{
  "n_kv_head": 10,
  "head_dim": 32,
  "norm_place": "pre",
  "bias": "none",
  "tie_embeddings": false,
  "extras": ["local attention windows", "paired heads", "shifted keys", "value embeddings", "a smear gate", "an embedding shortcut", "skips across layers", "capped logits"],
  "init_std_o": 0.0,
  "lr": 0.0123,
  "weight_decay": 0.007,
  "warmup_steps": 120,
  "decay_shape": "linear",
  "dataset": "wikipedia_en"
}
Each number is 500 + 40 x the weight over its row's rms, rounded and kept within 0 to 999. Layers, rows and columns count from 0. Numbers have three digits each. The size before them is the row's rms in percent of the matrix's.

# q: layer 23 attention query, 320x320, rms 0.158, rows 86-159, columns 160-199
# k: layer 23 attention key, 320x320, rms 0.158, rows 86-159, columns 160-199
# v: layer 23 attention value, 320x320, rms 0.189, rows 64-139, columns 160-199
# o: layer 23 attention output (transposed), 320x320, rms 0.147, rows 64-139, columns 160-199
q86 103:434568514523536495512488417474526480592503535500495509555510448521492464503546447562591541414505461484552559418512500452
k86 117:462492510455447481508517475509519501541521499488428468486520518473479556509504580498531520477478457540580449428510507508
q87 112:489520500487448511504515454466497449497403493498504495413454512497521535550490465471486433596495443514523425559470497491
k87 109:514468446416574519512496505502487488525489405445546502460578467474463514509544492580510502497509523492563479435550539476
q88 101:446521523497520511451439507548558538502458525502485531476506499442440479453513567459509526501527485540490517428556468509
k88 110:495437480446485509505485538489433493537455464467496487442521456525475484543526385500472564489485461553560503494488489479
q89 103:502487420537524469505527497568544466458514521552522593528586462448448544517508494455456542529510517559494544466509507512
k89 113:523518481476502444511477509500476474577534527491438492543500491513503452505518494499533532507537490532579493497541515481
q90 108:498518606509468491576466493518493511502521553563449504516531501518506455436505531465497475455550515464534487558469445534
k90 109:530526532527551501501453499551497424488537452509518474501498409469501425532462480524499453531591449486461491524492502490
q91 095:522491521462518573475487514527502480575399538484538422556488433530481484531462501521503523477541415551481472501490515481
k91 099:520470478425482563519491544446439416530471541498506513515502437533455440480467451528457491470507539556531522513467465552
q92 099:515510462490497592499472541548517523468509540454542486545505485489509504457516541467457558547525556511434553494466494452
k92 105:487456457430448466530480468460521544510510517503492550567417516504534531552505578440535566509479486469517552487457398520
q93 105:455444518500473587456449490522433440533453525544469525459447477576519464468479522515495425589584490550504523493514477542
k93 117:508546491436476526460571520465464453490548464481531511456459478565513462509612512526460519546458506497450480568573544492
q94 103:540494487518506496450465516494515534495486476524555499447489455488529467537517584424525506475458505478455523464474491503
k94 118:480442449488529489572474567481522600484461499492472498494473483440481558438533481488529445508506548546498513421491438545
q95 118:532546524516576437467440477569592542485530526511434531595513450477445455482464572511517481511421582481490539520456475525
k95 119:535496498447512501465441424514471504498520464486497483528500556476506516499476497457497510561566459484439506462509470463
v64 087:502511569470445553583453498446550491497452507499509547566463506503553489493578562497548499406490486492516440529516491509
o64 100:486501493497535483524510563600460469500513491503479409578517553540497483599488476460436520529532417452450503544456565493
v65 082:471515460565536456615502566460480523470537502539470519515479522502477499456426471482514541524526428488577511560530484509
o65 102:537537508503487577514542530515556410533483485491507540585486485477501473485559512511472494460505642487469461516485453505
v66 098:444458433540436495479520493448435521431483561459554498556549518465450496528472504520442441421568535564529419511418450458
o66 095:606581506431597435504541513529462493556438531498469516514509481476488506510503505544536486517509522501508513531484506538
v67 100:565553505507497389453547522563427501509509383532436538525505535505443568505476486502437510492456470476539504464508440483
o67 099:535471587486539552505438463568501539474464516449502483493472526421543503555487518480562447488529521557501436537475547556
v68 100:452498478528453520522504390511509536445461470503518523477534519491483430587447442557516528490474524507508531479550465443
o68 101:521470533490556448493491585532511573496542565531548436533552543502520578427588488502466535517509541451470455451495520483
v69 101:516488416471532431552447475505604476529545416544510498483404531548511554469552487533481518463510493522493548434568512466
o69 102:535472518544521541460544446508414464498467492417468499490564493543535426517520578516496556464457519547467500546486485565
v70 100:548522554494490442468535474494546480523458546450535501519468467540470533542551561490527514433563526539501467504442477554
o70 099:511499459478502535508481508487473475493541519475511522551426556460491447537523483537404493549454477536552478508474457444
v71 077:504450453515495557492512490488482514529525497482467454481462509483602515470472512449564578540485443531431509485542448509
o71 102:489502526461495464464475495548459483548519497517467516498494563505423486472558440415499465495482493423496524552467470532
v72 097:460534504394533453526487535380491457505478523506505511527462518506578453521511417444522469465539504506467523500468487558
o72 105:485537514460494452483476472584500461527478578481523410554540510473483521519496520499530501573484566509499505575514556470
v73 083:471506482534563398468517492433531499522478558424423499466517468542484536471488478575518510455502486473507489527468501455
o73 109:540507583483507522510507418534498609534468488524519537547528489457454544560459510463479553475528509536470547476427461518
v74 093:521432521500501438460470462412505488451480479434496531497461468509517496476430511492451522523543532456550495473563487513
o74 104:482488492506494471491503581505553561524443494500527528531507517449507474488463463503507534485443451532472559498480458461
v75 095:492511437478454461522549519535415455535486514526562494481470503482446464489521510521504459460430458494457504447487526512
o75 104:496460520528434542547461475484534637526531406519445457500470536527519489435488478484531525523463573576575488546474511504
v76 097:488517491406517451450472539441513503426485495482559510515526490494543481505461524464477483532536509518507487465445503539
o76 111:509488461459441513515486465484430499561456498465496539541485490434533396536506473494568465448474478499491513495532478501
v77 102:506558539541485577512532537531452483501476503464505515579441495545562520470578497499545476448515523537452494435520472519
o77 099:479486475451462478502477478456494475516412490529482431436494551475484492549510504516485439491493475544550494521519523565
v78 095:589465404507460458478469522562519558510459509501565495469534514519526484515526449520467538458483496558470498539487514487
o78 097:499570518515487491479458511480474482473533476505530503521427495550529553479562488411471513571494473471495490518517551484
v79 085:499527583503482500454554431484525458519514501457452483460524487496487558530483540554545500468517496427569564531515505517
o79 103:542534467525529446564478503522545444474530530547542538461443549592475493540519503450460597481511526471509533408488525465
v80 096:555499519506436529559499532454524449544511543508549530478579572477463463508474506477460505471535489444465453530512612503
o80 101:456505559477524499494415495475502495527529537469460438530525437480571490491491385496422540461497551517454533444428457475
v81 087:556542474521471501512474522484486468497485490546509466511487463461533477483523470458513518529464528477575519498501476500
o81 103:504522498432561525531500463457523467491488518472485536521461491421507496476555559473435553519531517524455474446507538487
v82 095:505487520498508462504520479525463429530501489454507429481540497463521484498531468503433495513525468517525526566511464572
o82 098:521445463483508538446461532425512504471439516497515596537490435478534409529510494454610505491478526517485514558426572540
v83 094:506471509515426498547558522494481593534497557473534458545468487552517465519482508506482462523481433478516477526458526547
o83 096:502466525543515546459563521536508418462491503476485538486609491483510503570514576451434479515515411480574502555530467504
v84 084:550513567495462455438430498471517573493515544500509534551487512523556498478461473510466464423522474487559408542480480505
o84 104:518520493509471494502511523556551494511521475549563412511534421495464548465484530500490463476519519516450535463586556514
v85 095:519517543484456485413545452507490496538490465457542522466489536534518526508525495494500419496483541531504496476586419496
o85 108:536477539539555476528473529490370595460529461542547502463477544481473510522470509558442443537478473466477466539474470527
v86 095:467516586548446534447514571518485475529499515538438493474562505514463509556454459570565462551465468430505496533531528509
o86 110:489531411464520535508468489513504452469493532417561494461498541476542471445509551449379569481486507502458420545489512535
v87 092:554478523517487569468459517516535516493444441520475467453451507597498544566567552442490470524498548452543485394480485516
o87 103:475456483411478488470499483459548503533501520593548458464489476532467529580438502519473467508462475503513490521528579470
v88 096:519492504496476569440431483367470427449504579438456437534503519525522492468492557524519560511568537526517546550466489469
o88 109:463553515490521498474522489532470459500567485450502528505538529512515532500510470488523495479460490538491490528508523481
v89 099:522479515484477449495476478521515563411499389515478563525488481536486507510516550478453486460448504522547553503534456415
o89 106:477518498543518523518487494512542472463572518577488517500563481517476485499545499501518506544472535513521504493507471529
v90 091:415518498512618480492513515447532449523533567508530529545566517541459520493456480516457518536535526507541457523488486544
o90 101:603453513528424523540417525539508524500444450464467468491475438518540472525467557515453522516457553413508534499535488479
v91 091:507468452478459454504497536521523486469412513476481523487560561574458542593467579501521536515509559382471537454528495456
o91 098:487548533554572525508537453478506459468533486553487458511463426530519480522480491427498437465537501481496542479509542501
v92 091:568593472413600503574523507522490503463443494535530611485537514547515479471492500504468517452474471502474521500492540465
o92 102:550383574492519542496547529490423558533530456483477466474454510489579512545463486601509444493475523488514448523505413535
v93 100:504414524517484487488569513501531565459528533532515486544464558523451507526500495520462425490493496510460431413472492508
o93 101:447590530454420466487443466507491454542490430448432429440546528532456482422569508551515469555536551496547531549499536454
v94 101:478476503555471515559551463575512512501479471548446535470485501432485570514467506565490505540492436478513530498586493498
o94 103:513525453451567509448454553493517460535460510499466505518457521527532517548464487517492450549473555541483534500496547472
v95 094:524437473510496555538381556562513508518538439552485579459457526497541522479542435470529454428486444522470520453544543514
o95 105:530404507435491449520550470447466541485452532474517480551500466528467488481428498516451454552488539397500524540478564556
q96 166:474529465468551468531449484426500527422569554428411464507583473507516524472516502544458498505440523420474475548557531491
k96 116:503527505494490554540546531456455483551482508506511529501542528444497453501517459466495488485574594500495517495559530468
q97 146:440547530481492519510526484561489475434457451483515577470576460478548473443501491488479461483458583548460451585446437409
k97 112:524459466461546499492552518464497460485535492490458517516518510587537513515554482538534394541467497512544411480510521434
q98 111:480448567510538477502549474512523455493501525501439464536452497481433416470508501500431529546499559467552484434587531515
k98 110:514554502479489517519467539491527480596491501457521499464484561439473516426545457527508470485529516532438575422497578516
q99 136:487434466478539453473472512461526560512586464553419485524495532510453499538459530522463438523459484437479526508481518479
k99 121:486517575429506476430460460528537563556531563452487513520492482550493487522454464501597514475501524402485509448459556487
q100 092:552513469510522466530553475509525490500531534466499560455410485418486581445489501491546503428504482512484522504519536508
k100 115:468538501487489546534566460494438504446431492560556483509529439489478498511385509463482480545466501559450603563469478526
q101 090:546558572501494490543569496469460508511523437511478482556507467502470453454478472416519543565528505483420465469493456478
k101 080:504446491444467483492513529499562584528477458478504500491526538449440461464586425440562501465530462507492542457499487459
q102 111:532549527482490504522484492551509492568535489460531482552421522465503482431534479434494505470519507480480472519591504531
k102 100:557413512497483518518494515490491417512443492460510513472475518565486523459492509523444464448474516420491544512560518502
q103 087:475434446499534525490515489451518515440501395491489464479509455574557450495479443474489447498469515475516477501472566551
k103 082:501446457528503413467506486505575510454476474458457497506453456472527499509517474511528513518507455488510534517561504512
q104 082:468527532461538493521544530473474520497477483468503549440492463529505449541506478487561518497501517444455474497522502563
k104 086:492528463495575541468532495471533501486461513459491475512523548494505423432499396451545487502496521502489495521556531531
q105 104:522513565558441532452437427536566463533584454555527474527406521430457494492584547412538510515558507503463450484475440535
k105 102:486488486508463523494456510557549486498588508408536527517487479590488418479508521469534465515472449508522483467524534498
q106 099:556510581573478486493465388501515568497542509529503569478491493425444511545523490455554475462517560496487412495548537531
k106 098:503489373499577516537565502449596490471519556481515482530491542455570466461548424478482562492486546511512417495496512572
q107 094:482510445452447533515461443487478513562520507518490571583506431520409500489556527508462553502508604468447465509508433504
k107 089:590477473568604497476533525510539484458495498515452506537535543512506576462446516509487510505482601534501550499478461566
q108 098:486460474491539529506483465495562487462519497481543516522453566489454471518503498437494516472498520530494428493505494470
k108 109:459503433536508524564514500542545539475413473509532494548521404464565538479487559567420464513537536559521533449558513500
q109 095:519421511499517537477486552482469571462488501478445594418533499536461496587370523494532457485468534488502504506496430448
k109 105:462486553631494468493495517509440481448531427491458496486571472433549501539566511529553507444449543526499447494533560524
q110 081:450450507542515499506474591499502466471428507455428517525474410551544523487448496463456426504526523454574505525501506433
k110 090:491513538522510519475488424503488470499546431551418526455570409531490459462474506467418538505491442483540519540451497561
q111 075:493551474479526499525505508430493448510512436508540470472579504398513504523568514552467510537510530475434510528503480566
k111 090:482505463547528482487445406481530484436494440544542414528485477449536487487514506480460458498472530506428571480504533489
q112 092:477589545528464489496424466389502524453455517482544505438488471500518534576534554544479484458425481485457492461483498570
k112 101:549522498466569529511510507447523466437504564534462505455471509502551555460467420505560506467467541441460497523454556439
q113 095:501488525495500444459458496547554526472526544514478524516464515592520465505590498473520498445447454421522516517447588566
k113 098:503592550523471440525607535457441491460467441475535521515598522502508459522442432515562512546536538533494463484443593543
q114 089:456507498541570513524512507518529441573553464553435470539519505543514499475545457463506496505467611473538556479445499519
k114 105:496434515522443522483529467475514499512523548481520582492582497525425513476522454479499440533499477537548517541464493511
q115 090:486491504478419500576482474562598502527535453491586394474444536466416494485497421524459461489515477498537491518463498466
k115 103:481485390521479542479514498516508458477563473422559508578503528516478506527450439534487396514512481507472433545550490410
q116 101:424439545534524478485514494489537426456416445511525525494548534485504535479457537442552554500479494574480496557429535442
k116 096:506528529454491488475580514506435474458467477487562535517588467492514504462488476512454539479521447527434481487465536504
q117 092:563538511445555558457457511417522533476525464462497466474458581457447451492524578521432471472488524482470490480501514485
k117 091:514508517491503543519504464533480512528536509432540524516519480590606541532516583591538493501499503437512516476520468583
q118 096:442569462507497516497454501510440497556475514466508496500445498456474478524582566511472472511501509539524513488566455510
k118 093:506488517554501556562482482575461523564537446457482494372496503502423544514480543468455526496472498449541540503518500570
q119 100:519475480478542532517473456514493490465582499492522534498537534512412527441525485560462469452451527496523478535474553455
k119 101:515482470450499474556499532462501478441545416461429535525501566553503560519558478517542547479425503396523474513488525540
q120 100:616500464473493507525467560432504471459528473518454513537563516447469490394557550544469453469394442447512509458534504538
k120 107:478476610462462438442602482520513493534502484430546536539528499464513483545466490449494446478502537504542513493466525430
q121 095:470481450504446514463598475593478496500547506462489523496523446522500499417493470522439507486468514519447432519434503480
k121 094:493455544453466513535514495506570495582541469512504463496512532416479495478557499439454496517440540530495596559429515482
q122 100:557479514473570467480474509499521422519523420579506511458520507516517546513480504410527531517451509550561509448525489526
k122 097:527532504413444486470476498591415461512475563532472502529513550532462476431525503491541546605518565476500476481566477489
q123 092:492487532507503485494443507505497528552598575482462405436535480522530501491509514547503504459477526475511479484492474467
k123 091:496439508502485536545487462452492417436512485472502579448517506565604529434430451544463513507452575488433544474494484513
q124 089:493483536545520530588425428538572510503498490518443502465422494583441483529473481542480535447505519482491475539534478471
k124 097:506468501512496504466405474547537495514476451494466458470475515521460426407507443532466493494540559446482463516510449537
q125 094:532527542579510477495435521512527475472497495540466446545541476540500479527559417446553528539453494479516556513507495556
k125 104:511477508468557469532491532461541499497523471542439444551403501464517465484496541473425565488499509436511515447443449550
q126 088:471511533521547476472453436473558520489450576464520481500542493531471495517469508477503580410493512415461477544499511489
k126 105:511500495492468514468557464485496432452541536504449467525498438444500460522437533452556473488547482470510449477528526461
q127 117:522537470506511447573508466520452480486516521500480545486526587547506516482506517545470479457491467471430541537444537500
k127 107:488506502473499509555571466453503479501537535444594565427584527514458458408621528515515466515524481484461456526528550487
v96 099:508552433524485494513577485457516594473572482466492619577506448474489561552559487519505491477549446496558505471502470431
o96 106:541523537529505533483578465506500454550491476488516481539499587571461499500441457433415543550503517455526514557514517446
v97 103:464527382508514487574545454551472467493527551461551543515457461434447538488530547444544518531503495513459543427511509498
o97 095:471466549502442521509563426512483489508434457555549507465431572504481532521506497498462439430491490465485537554471457419
v98 104:501579443443494553551464502454556550484492455502456560541539442413471491531522552504548506562493518518522507526433481472
o98 100:410510522467501475535503468504467489491503466534541466484516485535518475420549474516514569484588550549469497523544515431
v99 096:518489505489557478428476465463398462553462461477476536511468524441490462507432474515489466487530507467533474553579573549
o99 106:523469492577538480513503578604462433480505402504502503576451487541484500499544546517491509523515409483541531481396590533
v100 091:531471453452473495540533464480506478531488511445549517507485469465512534461454519512489534534539511470477522472454422489
o100 101:501549524573485483464534493471531468502464529512575417491467515394528549504501485470480504467535445591490476551454503488
v101 097:506501511529542506482477478394481482484516456558610533512472448389507490520511496504536462568488543536538535488515480477
o101 100:552493429542496564520449515544515541517453452497427495509510507518536501492456472510473505534554552519511502576519529485
v102 099:547472477507514572564496498467527491476561492498486634529471477492532483488418563398481496565509477550505517511566556526
o102 098:471450463398508509430504516509478483491475482570546528442536505520404437516504409381490532510554563510549496579461465537
v103 093:411492455505554527534484504469472528478493505522502455443539548542454478437470515445484549546531411540457390491504428507
o103 098:549558523512521500539512520453473483509501521491451436586527497520514518645500518386468491528446545597431483430525467462
v104 089:459425515484527501575494499517500517467492557501479487517503525437461525555497507556517454539501496569455535509446540513
o104 098:471500502516536539527550492441431519487524501423554526498535602474521511500503530538472512522532490498532550477531511468
v105 105:529459550463455541585538572515483467490482563461505468555597492519474486509477482480558567526498564473523510477470523534
o105 100:511481476540481521476604439478492468487455532523467531531434544523565474452506567512538519425536514517508472511425508505
v106 101:491561482491582487529468544471467503532552486523498424552444522443460527498515507541582482504441504507469546442462441516
o106 097:480527407562487555494576519514529453491509506528486496507517447503505567487463434552471536488466526423489502381545523460
v107 097:525444538492477425536444495483535486507513490548441450476532493500466507466519437538510536509488527524534472507502482447
o107 104:461521489436548454470517526427460558531545486548531511515525490559524512444528464496508482440432615515578446602511552496
v108 096:481484527443553506512477518550595536500523498545543620506514468514442496565535477435529511530550473570555545520476574549
o108 105:483524528519478517490532532550490493509568542514517526559478559526521480486479487415545545460524498509494486486501537457
v109 103:570407451516512450492545490489489485482466487510546529479488528512570544463555466564510499499571547513473434541524484519
o109 098:482516554568529460489449435512541486530517478563409529565511491436472453559486547564440520563552486488492442489498572544
v110 112:547465536534493493541511467543504495480500457513505435524457550513472490493490455453501505482460533504459487517551354457
o110 107:457501488477439504487554488459505474543519536464493587527499536539489491441482597618518512480503425546540562491545476545
v111 094:480475479577422540550471470515448496482530502568415501513471513515425578502482514558519495509458504473407446432468447579
o111 097:504532463481488481467552474523475528481438502517572591470530491532511495550474509416499427586495492499476497446455477494
v112 110:572480526496506446516505504484449498497480536570484422481443517555566599483427463526501505471527413462536548463495444401
o112 101:537485484434431532528475491467424515463494482423453475445511501515484511550525430490462449481489595449468483406514568510
v113 096:566502571599520551547492483504454526472399531492519515550477501487555475521475475431534434490513514530466443499476487495
o113 102:548468551479536554430565580543502454523537403528513491545528475500535512533509536533466483516513513470479500492507555521
v114 099:503469569510533448477498422558458500517459516495469490504426496483452503476479476565500519564584485443528493496522531502
o114 101:531492451490497512489545476508425527489526437527563433464535527562512512476499484477512424506464528471509582451465513531
v115 102:453504511522475410498511518509519447441421500514456548474497458529497483523426487527482501512497453498494498446532397454
o115 104:438533498501526579503495530512487447515502465497490439511536490562511453508510478490484514447523535505493564564466523569
v116 101:535512448460547444515551472482486453541543529536477529435405468471524535534478519495519431494586495569487455561508507560
o116 098:583456441484527601564469505514482502544559435496581520519532550540468487462500477494426544485474492536484511508537561546
v117 095:435499428564486475580583497466496499548504508565464464503537441463500419475420517547478473559466505509512550500446511470
o117 101:482530425548497443545468448433522444522478489454538491532519509472534535497523470515492566525554467464539520533456486513
v118 105:461530529577476526508507535470471442508454593487499459520483511463458503476501514541555443530454516530466475498469543516
o118 099:449512570562552494485463616521479457539453521519529493450567536509552534475474531517543442507497500545513515480459516520
v119 088:544466508548431484488490521453473558534531429448509496478549417509521507534520462501534541516474565553481548543460470568
o119 098:486416556488616465479518519510425503526548468519469527481414430468593498460513473523562437505520422425500507499440534504
v120 094:601480465535438533487424522525476512524564508573533513510501483523466525508450505556507552432414459513429486496487422472
o120 100:485433541500500512466521481508552476473395478481502534516561552513505435452512503515514480553501556433475491481526503497
v121 099:475533452472501535520505484488501498446527574503589495525519458542481511459544532481557476549496572567479433465477590515
o121 096:472466578546484577502550584478528476480514525523481510468478491516485429537583455478556528474427460458570563522524515547
v122 106:541582539496529602499404519392575417479561471465486588518526469569497477480495450476420457467505503486548417436498591571
o122 098:423502495479542508506505489519505484520474528540566470481481446539450446515459444468552481444486453485496508564475444464
v123 092:483452589549518458489477462428564572507527538495539509546553511474535507555514527527475460471475526525549494429475504445
o123 102:524540466500502497525479540493494475525493527493464526491500457552473532583526441515502566519503495531435527606461467543
v124 099:551518510493443474481475414519565539543499474508498414513526491525532520547507498481480494488502515453522437532477419487
o124 098:498594463488497469568530509491552507542548539466489525538498488520591489506577496435506463494539521502460502568510522496
v125 094:534494477480550518523515528499552429468474445482390460535467560511485548448480486470520509566379513482436430479460534505
o125 100:531408547497454453456595464511509525544537496534474485531576488523523467469482514506422550463447504501543525465496481401
v126 093:535471430436523570511533449517474491513453467520554479540495481511530524494481521508471505570495453521499549553489450454
o126 099:529534488475512414553547457533523436515485559508483519519450456443534471537530522486542551544462433515531449504498483511
v127 097:518535496534543482446504480473504515502450586447527535535456521490544433545512471548466518503498487531493535496589490479
o127 096:508516537489468516502504480487505550579472461461507487461525454442542545517524476494470462460472531543503493497431488569
q128 137:447458453428470515596490461465508445598500421458546469525434488493476526470558560513522478493469484538504516525500501547
k128 108:538427409503523437506479453552494542491430461474450504483529496557466436445488539490500499423505521530509568463517502523
q129 143:616459521574528537407475488565463516440491485480483472474569460573479392543471533451554459502487468548556452425497505474
k129 120:530520448556559528551467502515530563514460532507474472471514491501504506539468460492438464444545490481569493528500519475
q130 112:572537517515463517513481536463485543428510468493474494496535520512485543491470462562506498510583467558483498525480540511
k130 108:474536478535551473532442460491480499488524427559508514547483543534509462453490504479519501551510496553423524519491564452
q131 138:488434478483506461449540491524532503562468519522496424512450527480495504532481565517548471484511553443590495466516523513
k131 113:478558559428490496443432595541517502520508519524482511496518513470478500494540460504488509538455540479525502404408553484
q132 100:557526427512493522526528532482465538455501505510484499480529454489463489491409523538464505428543465449466447501528543478
k132 111:467502541536494541498493469524504418483500449442437494478531510549474519587545562504492514554434504529535460477518507540
q133 085:481526518499469513505539504473514453582447490485471528551471538464480524437580506386513568549489500447470530513505443594
k133 098:462495592459532473501448502544502488582467528490487516517492575479518522491527454563568569535436497427518521459480494520
q134 101:435450477476500466439434532501520510518536454560469454495490484446454523523529471463552527465525495454485500498420530506
k134 103:433432534554399509551553514546531485466481485563578531468523554480486513480444484529527406469462517503452518498463516455
q135 075:474472494507438477509433493480521538454520508553513474566510527535509439472567443546413464537534488525561429461444565480
k135 091:549453463548402510526482485437518420516512504504470487499444521484524495498525516505457513464527486564455555538474482508
q136 067:437413474470464487449529535504504524500407485513571545520444570573462396506538561553451485503471523518502470523436512456
k136 084:518492377524490512490507493499501466492537440542477524445566509426512482508502532523516531546544463497550530603540491494
q137 079:476493531556540466531548505497470496413505499453450493475555589513594425516501462555489447540504505532501536505515489461
k137 110:526481477564550500468554526487536528455457501534528524497501511482485483524466438564562557514478524522515503513491439561
q138 093:507509471565533516464476479516472494508581457556543507494497540428500487478479514585481490451544530559532575495528542489
k138 095:518485552483492466495509505510482493531511574517504505528511473421524534499544581522541562510524512522522469485516489538
q139 085:476474493422507495490512520480462436508561506474452487489496465536516556525469429536454494526405429537472461477548452544
k139 089:462477593485495433497499546439501494494489503527541492550550556484561538472630500493466518554498478527563512409507469523
q140 085:499503494485599514532423527518512449455491468475517548403428509515611510559537539461509554465498521462504464431534541510
k140 089:502587513461433485465523537559513568471471524443573434491552507480454498524546458522554600487404474489481527484528507465
q141 108:462533466442479458468468448574552484518538575520530510452408491498500546465522496532549523540527563464556528456488470479
k141 092:509533501557477495524496465407543503448525478527584520521474524536438528457491511498522468481480461520528565470485512524
q142 080:520500518519551479462386542527518432410496512524510583515431486564647530466568449498470516491508542500510450499503519468
k142 101:540557583528524514512503459472591504540445531511484471454433550454541498564524498447612502487471516492512486514463465507
q143 066:500487471497469437534573485547492455523495509555548531456553472417390464449455544503550462504514523489482515532524453540
k143 091:531472526503475511509451547547460550560457440499472449473519485436514508584471451544583591461428558463557449453501533553
q144 109:495436484530537474438418535521539462499496541525520475531469495551539510561485477508487597439491525491567514471523498448
k144 096:487498565536499498508497476494543535524493549495466548501390557505492435420487477497492557525552456501497525518527443545
q145 093:563557497521597473475503473507559553539478447488448489532538525529578535569482554515465443526547456594488511493554552515
k145 096:513473480521501499513491503462463542500521577576459498491453483466465444468470459552532563538495582516534489543513523533
q146 099:522487470434449485471520559586545512521530545470492538538489481455405556518459518499487492442517535441585484517468551521
k146 102:379510456479457436557474583452491492544508491506506583542469483537451425479531500508542561495512545490498466486429497567
q147 098:519515424525501476516453514543557533520476487561483461529565523462499495466558584517545570475566544442456502460439475465
k147 103:531476471452525492527586498514509443467503575515524505506477475481475513471542521511472525504469466517525526526469521573
q148 099:541426501462434499517449528542518466522525480457486480541476514497549452555500470524506503513396571452539543522494528538
k148 094:542533506447525477512450552564512492476451461542448447578525528428543439519432529507473489525420456546535537507453463482
q149 088:546494530538507467527481548459472539520498468451456508453585532495543504473579564471511521549548543473430504484505578501
k149 088:462571519558554511482520449554484476465473518522527468491556529460563497533522526446484423478422544493440540520457504465
q150 095:437444495438498526498524472516532465490439584519501433473476525406465523507509523467544517490431443469470492493561518495
k150 093:507522498487449514498509530492526493477508474462527535453501496573472550536502440518465444406476438556541520533474571540
q151 100:534525418501499438490481499537487635526537514514469520495449491499508506513468429512492454548525483546497459423517524454
k151 096:506443526498544463478462476562517444508516506499569534458542527441489515446472562497433442525544510538456541470441523448
q152 096:563537427523476507528480477515508454384534460528492433454594506554458523507512476474469557527558535461465460484505424446
k152 105:476545510474553518538519538484461456437467469426526537568455461506509532494567418480480504441499458454490395512545521463
q153 100:474530435472465526532472513448479505521540459507520508531445498591456521488478547524514529526546463552492516518575495484
k153 097:528493535503449518512511447406503573475511499471492491513528498434479464454497550507530446510488510488547492542456472517
q154 104:498515446589528470489494505495533536504491504542483530512507561469483446576471489528457451536479505430558517563557554524
k154 100:560515495519461509508455514484508530540475482540487548518529445462495508523518577512521482543521454538518503450515400569
q155 102:453481532540547566403455555474518496517477544496454471491437485526522504478469471529466457542554472592510500499523504493
k155 095:482529522465464548491504509458471482451497505511462484471503497557477517521504458475468483531428497559486488509503495476
q156 088:562525527545518507471498486493539421514464475514485577476443501471520508435530555536534556489451561526420504486463534547
k156 089:489500492483466537584549484530523494526532439533459524527434545429482482492464490487538456490476540471507537518507396481
q157 097:483533538476551486509432433512464449500516497524483457477493545427544496517517488473557441536545406546519418444518507483
k157 094:489532405540524415533531585532558485519438542529468461489545537527554440487391470467516541414455511472466622544455550483
q158 100:423520411482475500507504523589493618537549523447530543419504562469534552503496450561516526523522504571453415555463459526
k158 098:495484514467553516577440507488502440509525545516488538438439461480433614480479576444565564504437497478470537449525478496
q159 104:426501482492465428522492521541478472535486464450519517509501543515548466514523536530528540476528565521427551456495480481
k159 098:506457485506541492446449520472534501533492522441513530454509534495542513479511498510471522431519498517561544491459470499
v128 087:476451563454454463509508450454472549487552422493505489491524545479535555564510500493419492514521567511452488525526460503
o128 104:543477505516559484461493494529545399535431501521514510486541490509504474537426568514569546550527440497540532488452483549
v129 096:442537537489481538413512524530494434514533452514444433553480538453490570472490465499485512515516571561477443437489438529
o129 103:493490509523502505479460494532518527519501560506445534580462521543497492542498521510495457493506432479499522503475545479
v130 094:520475467514462636477528557516480538549467489538517528529516480450485521488518497504492461555477486514507457482510469474
o130 102:455479562479519484536516537454505427506531486620498533506444477500510491513485502512581528451470524484445479477443550505
v131 097:454477466465483522482544459500507598552496453522518562503570456455411461541466503553500479447461551469484500539488496495
o131 109:466511495415513485516431521485527419505478565479568515448428533537474537522470515531535526498559537485482529547534469552
v132 098:491529436514506486444557471517458496520525515514487484449530558441493480543542517592561445507491469499505481471491478482
o132 105:490505480533518480557427519490556513479528474463475554507518438481431488409494548452493613505499507501459474472489516493
v133 090:565449423473455468425480480455477480493516481479510522546501470479520546500620481504598504478475476483508476533534447489
o133 104:466581578560511470503513464516521523547456558545476453467548474517542521537409478541418506556457443559542533500460538510
v134 092:458492540478562417553490458469542496463510434472529439492503495441526530525468496540479548460489543508521493522523429518
o134 107:488550513502474453521510475523525487457503486541572552537515459539469470520565467547532492492443519524469479543501487506
v135 094:471569502524490501521506496501522500544505455436512489575516535547514578511486483438500568425530477513532429518490508537
o135 102:580471540467454533443494477516466513430531471498504498496496471505478480571504493538468538523539506515395539446506480497
v136 087:454450536494480502489544500596514531522504526557487570524520509485543499507473465459458413499481478485548475457523554421
o136 104:523480445573551477462496460514533432509448527460444506408535478540513469502595475483466508496507528485429490539494467585
v137 098:534491467417526488479477541499452513483523538457451490499481479515535463430543553577565532443535522497532563496508513499
o137 101:476430562520510576545547506419522443531509554519578505414430429485512512534484434472418495514515519485541578497460499498
v138 087:503543401511513486540503458483467546522448560546487513552507544582472527492505522466499523540491542539477516533546568549
o138 106:548458464423558516518513525537434471522546481474584519490488527507445528522493443513481499512534589524570463479504550487
v139 096:499529526512525502501447527428495544497529515515500438520483532524515546520485510578538522462508537549524507504467554502
o139 104:514410522509467493564504538548481483604446510457495508526571472479400506534458471479542511471519485465452479483530496528